Weights of a small GPT-style language model, trained from scratch on English Wikipedia.
Architecture: RMSNorm before each block, biases on query, key and value, attention and MLP in parallel.
Each number is 128 + 32 x the weight over its row's rms, rounded and kept within 0 to 255. Layers, rows and columns count from 0. The size above them is the row's rms in percent of the matrix's.

# layer 7 attention output (transposed), 768x768, rms 0.0924, rows 33-36,161-164,289-292,417-420,545-547,673-675, columns 0-127
size [ 97 100 100  95  93  98 100 109 102 102 106 106  97  89  99  91 106 106 107  97  98  95]
[[125 114 133 131 124 156  77 153 148  90 122 118 116 122 148 146 117 166  99 138 146 100 121 149 139 121 150 140 196 151 176  79  91 141  96 122 107 112 161 165  46 128 131 191 144 144 120 126 145 117 115 103  98 114  84 122 159 156 174  75 166 118 155 142 107  73  68 132 102 169 120 134 113 185 121 144 108 136  68 118 188  72 105 130 108  66 114 146 156 123 126 109 137 106 112 164 110  65 145 106 114 129 161 119 153 193  94 106 117  81 124  82 133 126 163  90  97 130 140 137 172 171 159  88 150 152 108 150]
 [ 85  96 134 163 154 153 171  78 132  53 137 102 146 132  91 155 176 153 197 130 175 115 135 144  72 149  88 128  94 140 129 137 126 104 152 169 108 154 138 136 104 186 103 117  51 149  89 173 125 163 112 156 150 111 116 103 123 144 123  95 130  72 170 124 130  81 136  52 134 122 105  77 168 163 161 122 134 137 122 118  90 103 184 175 161 105 113 127 167 131 141 168 135 145 170 147 104 121  96  79  87  91  88 168  99 166 123 120  95 132 134  90  92  88 115 122  93 148 111 152 141 132  94 169  97 182 141 104]
 [126  75 113 189 120 129 154 181 139 120  99 174  64 132  89 134 105 121 165 123 123 151 147  95 152 160 119 150 130 161 156  93  96 133 122 114 143 132 182  96  80 137 110 163 159 137  80 106 138 108 155 155 115 135 155 129 159 118 145 106 113 179 172 105  88 141 103 162 159  99 109 127 210 121 144 102 152 106 141 174 125  97 111 122 111 219 125  98 203 114 170 134 164  97  91 131  95 143 128  85 186 165 148 100 132 134 145 114 125 115 152 126 182 162  81 201 104 157 113 120 113 105 134 159 124 111 172 149]
 [156 142 114 156 140 105 162 101 132  83  92 177 119 174 158 145 103 111 158 114 137 141  63 128  76 116 149 110 126 128 100 195 149  71  87 148 110 110 134 124 134 182 127 109 115  77 172 179 120 111 111 151  98 116  53 110 136 185 194  80 124  98 173  78 136 114  95 165 108  81 152 131 100 162 124 119 100 139 115  86 141 162 127 104  98 255 110 117 151 181 120 130 123  94 153 145 135 153 115 143 132 119 142 140 137 154  61 141 104 120 129 187 150 173 145  80 122 115 169 107 127 112  82  97  53 157  63 139]
 [113 227 117 154 161 145  80 102 106 114  74 168 122 106  97  90 137 118 131 167 110 143 145  92 136 105 133 112 168 108 175 126 142 133 150 114 130 188 125  82  70 130 135 109  75  77 132 139 121 169 122 109  62 119 173 146 137 118 108 136 183 117 150 131 150 132 186 147 128 101 141 132 127  97 169  95  45 102 150 156  70 124 138 125 145 193 150 158 189 101  81 138  96 149 132 112 152 155 155  56 158 136 100 119  98  81 129 180 151  98 120 113 117 116 137 122 171  87  77 192 172 147 143 143 152 115 132 106]
 [144 139 155 153  82 148  95 119 129  97 101 136 106 131 129  92 153  97  97 138 158 154  88  85 168 154 151 146 139 216 138  99 158  94 138  88  88 122 101 119 137  87  79 147  86 166 103  98 123 146  98 100 156 126 172 147 135 165 178 161 136 175  86 179 115  93 158 188 152 141 102 152  68 180 153 129  84 133 113 203 160  37 108 165 145 136 144 138 102 120 149 146 130 149 146 160 151  94 122 192  71 171 110 156 123  73  89 114 117 141 152 129  76 118 108 114 171  94  41  56  97 171 126 149 163 126  90 144]
 [109 123 143  93 121 143 102  95  96 147 120 148 131 115 154 124 128 120  23  72  65 135 168 144  98 159 119  72 153 125 150 137 113  97 146 169  78 148 182 128  97 142  79 143  80 149 114  73 105 189 129  81 125 185  92 128 108 105 161 156 176 108 144 136 146 128 157 142 144 128 107 154  85  74 167 155  84  98 132 125 156 179 125 121 160 144 155 133 132 129 136 115  94 172 121 123  81 159 177 195 157 122 122 123  94 111 150 127 103  93 146 115 103 133 139 156 113 132  91  99 106 158 149 128 139 146 142  89]
 [109 167 136  84 121 104 149 129 162 105 130 206 162 114 135 156  92 119 127 164  95 150 170 155 184 128 165 168 189 113  75  92 151 108 169 176 149 141 147 220  93 129 127  90 123 117 128 164 127  98 175 120 133 153 159 163 104 119  93 145 137 126 104  83 134 165  82 178  84 135 164  49  83 110 149 103 211 117 168 143 117 168  94 132  90 209 135 139 143 174 140 175 100 120  81 113 141  84  96  87 126 139 180 109 104 156 144 127 157 168 128 168 148 107 158 117 133 156 171 154 101  47 152 103 142  90  73 131]
 [164 109 165 157  95 141  66 143 134 147 133  97 140 129 149 149 136  81 131 139 111 102  79 182 215  90  83 119  86 126 142 124 112 134 112  89 130 116 153  73  87 176 108 132 137 103 184 124 153 148 108 113 181 122 135 108 145 123 158 109 108 117 147  81 189 140 129  97 120 102 150 131  93 165 154 134  99  99 126 144 130 157 137 132 129 211 107 138 105 114 183 169 116  89 159 139 169 156 173 138 117 122 147 118 178  93 155 122 129 121 104  98 128 129  64 162  81 112 151 107 153 188 186 131 172 131 155  36]
 [186 153 206 108 141 110 165 101  56 127 131 120  71 105 123 137 136 110  70 139 115 182 116 178 103 156 132 114 162  69 183 111 107 145 120 124 101 140 131 195 148 101 111 125  96 101  81  95 124  65 141 178 164 111  76 199 150 182 129  99 117 207 124 139 148 104 117 151 165 130  94  95 124 128 121 134 131 108 119  59 158 168 151  92  91 173  89 134 136 101 131 124 114  97 172 147 165 134 129  94 153  91 183 160 148  74 138 145 138 112 157 160 136 104 127 118 126 170 121 167 163 131 146 131 108 115  83 149]
 [164 202 106 143  91 128 135  93 155  93 113 188 169 108 107 151 149 102 114 133 154 131 111 126 140  89  63 130 147 104 115 154 149 172 151  69  94 161  68 134  91 109 106 109 173  97 152 167 135  42  87  85 122  95 149 161 138 142 107 114 133 114  73 124 131  81  86 121 112 116 134 103 122 115 124 106  83 122 193  92  81 161 113 135 142  96 114 136 199  95 145 144 153 121 102 106  84 171 126 123 120 137 152 137 119  85 121 152 142 139 134 152  90 131 172 116 120 161 112 172  90 114 138 146 163  92 160  75]
 [ 79  75 167  90 196 155 140 103 107 157 156 132  94  81  94  80 159 104 108 117 105 208  88 128 109 122 155 163 102 167 173 101 141 121 150 150 152 114  51 130 103 147 159 110 202 185 150 143 125 102 160  95  95 110 172 131 116  55 127 121 144 105 132 122 126 144 108 127 121 135 114  89 124 150 101 154 129 139 150 120  89 197 117  73 104 255 157 133  86 156 107 101  90  93  79 109 119 124 106 177 117 156 163 176 116 118 109  69 134 161  73 149 114 141  84 215 142 156 156 146 114  91 149 105 114 114 117 111]
 [135  74 121  77  67 142 145  56  85 149 136 137  39 137  78 184 138 186  98 137 119 112 162 160 100 167 108 131  63 114 104 125 113  47 155 125 117  97 153 134 156 116  67 150 127 139  85 170 171 177  96 170  65 179 112  79 151 111  85  97 122 161 122  94  96 113 118  95  98 111  75 123 249 187 124 136 183 123 109  95  97 202 167 137 147 122  64 137 121 128  79 158 151 152 163 110  91 177 102  77 170 122  73 131 146 102 129 120 126 147 143 166 151  81 135 131 162 149  99 142 117 106 105 143 114 126 104 144]
 [141 138 126 136 107 103 143 116 132 129 125 168 145  86 120 107 144 114  82 159 171 117 106  68 124 115 141 147 219 114  91 167 194 138 131 157 133 156 147 115  89  83 170 141 134 150 146 152 130 188 133  99 181 123  98 155 158 177 155 105 179 106 123 127 108 128 128 138 131 140 126 120 110 166 115 117  78 138 110 114 102 140 158 187  96 122 180 100  69 106 185  97 150  65  73 167 113 146 140 146 139  98 130 112  97 142 117 153 169 140 147 165 128 166 175 121 134 122 139  68 140  90 151 129 154 117 135 198]
 [183 136 133 183 149 169  87 106 165 161 146 102 130 139 132 197 117 151 154 137 171 136 148  94 213 192 168 151 173 132 119 145  74 170 107 108 118 115  90 112 120 110 111  68 193 104 132 122 144 140 125 151 170 163 155 115 130 127 154 105 152 144 165 128 157 127 160 179 196  99 100 116 195 159 157  92  70 172  80 132 135 179  86  92 104  47  98 140 143  74 127  81 138  93 170  94 140 138 123  80 154 130 137 120 166 187  99 187 154 143 174  89 169  82  98  75 143 133 139 178 132 113 205 113 131 133 170  81]
 [153  32 180 126  99 154 110 161 137 149 159  56 107 141 130 114 106 169 139 110 107 144  98 165 132  64 153  82 123  85 120 107 131 116 112  84 116 142 142 159 142 128  61 137 117 117 116  59 104 135  83  80 141 117 102 123 125 125  78  96  65 129 149 152 163 118 124 124  90 143 150 123 102  93 106  68 174  92 146 150 148 157 163 137 127 154 118 134 159 119  90 128  82 129 152  54 141 188  50  56 139 151  97  83 173 111 118  57 166 113 150  71  99 148 204 120 140 121 106 126 117 110  74  55 164 180 109 121]
 [143 201 102 157 119  64 115 123  99 167 147 155 164 121 101 128 104 139  92 132 138 152 115 138 117 153 146 131 175 117 198 127 116 154  78 151 146 148 110  96 137 139 110 124 163 125 126 151 117 112  87  86 135 125 130 176 127 134 106  97  79  84 121 152 137 112 105 193 153 171  99 136 112 131  85 150 156 142 147 154 118 134 147 167 143 248 103 134 107  88 112  77 118 114  81 115 168 195 117 112 119 196 130 132 174 154 183 162 144 200 110 129 138 136  61 146 127 169 139 162 121 114 119 154 125 183 112 113]
 [147  92 121  94 117 140  99 123  77 132 152  85 166  93 133 146 124 130  99 122 120 133 157 145 101 192 191 155 149 140 104  50 139  81 170 138 168 197  98 178 110 168  98 115  84 181 116 112 124 178 100 179 144 110 160  79 122 143 105  54 140 125 138 153 145 109 148  88 136 153  85 118 136 143  75 166 151 150 128  99  92 143 201 138 104 177  77 149 141  87  74 116  63 129 137  97  74 140 118 133 160 143 131 123  68 123 170 117  62 105 160  98 167  87  93 166 109 124 127 122 105 150 142 128  92 162  77 107]
 [103 119  61 127 131 147 171 181  91 142 128 155 140 197 157 145  76 131  99  98  80 137 113 113 114 130 169 134 106 105 136 124 177 159 114 130 101  97 134 131 156  66 144 145 135 174  43 190 176 142 137 128 134 136 143  88 122  60 178 148  91 132 136 172 169 114 122 129  87 150 169 120  78 110 169  68 108  85 117  78  47 171 178 179 190 255 166 158  95 114 138 138 155 151 165 163 121  52 137 136 156 101  88 164 210  81 106 134 100 132 166 106 220 132 126 129 171 127 130  97 111 150 110  57 100 120 113 164]
 [110 127 129  97 138 147 125 142 130 135 105 159  37  79 111 160 199 153 111  95 120  43 148  92 106  70 118 112 128 129 128 174 153 104 111 140 117 144 145 122 130 117 172  90 106  96 159  63 161 121  90  68 137 129 137  93  52 174 132 108  93 163 135 137 106  85 149 122 131 126 179 169 177 142  82 112 172 134  91 129 159  66  95 129  90 112 116 153 159 113 133 112 126 146 118  97 113 107 123  95 137  81 111 165  72  86 120 131 106 155 191 136 127 153 104 157 136 116  96 116 118 112   5  97 120  62 132 182]
 [137 103 157  90 103 144 125 168 171 137 113  99 159 126  88 151  78 154 182 131 106 103 104  90 149 114 192 144 142 128 137 160 113 167 154 108 158 132  95 111 105 126 119  85  82 104 131  89 121 150 110  87  92 155 117 127  50 185 144 103 213 128  86 138  82 163 182 132  97 120 166 141 142 188 109  94 112 117 114  49 180 180  94 166 152 103 109 133 147 155 122 135 117 133 107 145 177 123 141 139 142 204  74 176 126 141  87 127  82 152 152 117  72 146 156 106  97 118 171 137  97 126 111 112 118 110 130 107]
 [119 133 130 101 170 132 127 114 115 110 117 110 113  88 177 160 107  93 162 101 118 151 129 209 161 104 153 141 138 106 161 123 132 161 113 141 154 162 165 132 149  74 126  46 140 155 153 152 106 109 150  74 141 125  32 149 162 102 105 134 157 145 117 151 183 133 161 209 118 182 152 102  68  79  95  76 103 130 175 117  74 122  82 152 189 208 106 150 147 101  97  48 105 168  87  91 127 136  91 113 132  69 105 123 104 161 141 121 147 120  75 129  82 171 121 206 116 122 125 153 131 151 145 138 112 126 119 199]]
# layer 7 attention value, 128x768, rms 0.054, rows 34-36, columns 0-127
size [ 97 103 102]
[[124 129 148 137 122  88 141 119 123 101 106 151 102 124 182 117 162 127  71  96  94 148  88 146 142 153 120 158 160 161  98  88 158 152 124 110 139  71 157 169 127 216 182 100  77 137 141 147 100  68  91 125 148 130 143 102  95 153 113 136 219  87 149  90  77 105 134 158 116  85  74 150 121 136 140 108  91 150 125 175 157 108 138 165 159  84 150 161  66 122 151 116 172 111 106 120 149 116 175 106 148 112 177 168  61 178  81 124 153 119 112 110 123 167 172 134 115 110 107  84 166 123 151  98 102 135 191 114]
 [129 151 126 147 117 172 127 106 196  77 131 206 146 107 129 170 117  89 149 142 142 151 135 153 100 122 141 161 134 146 120 106  90 130 151 151 132 113 159  59 138  78 200  81 107 133 159 128 129 131 176 136 111 113  93 163 123 108  98 186 146 135 112 119 145  94 158 188 133 122  49 102 167 176 166 138  80 163 125 132  91  61 124 169 191 126 103  95  90  99 186 121 156 128 167  72 143 156 115  72 129 173 165 169 111  65  75  59  97 154 121 146 135 105  97 115 158 143 112 148 179 188 161 132 172  77 156 151]
 [105 130 150 117 108 172 150 115 158 132  42  68 132  64 105 105 139 100 123 175 159 110  96 183 167 111 158 101  71 144 162 113 170 152 112 121 195  95 121 130 134 135 152 113 107 112 140  84 118 129  97  79  95 116 115 167 149 105 140 194 106 123  87 167 129 127 135 137 148 106 141 130 127 121 111 118 143 129 147 204 127 159 156 114 159 146 100 118 167 157 107 101 110 117 160 117 158 140  70 103 104 170 124 172 137 192 139  86 141 238 119 132 132 144 111 214 123 164 190  97  63 126 176 118 133 117 111 128]]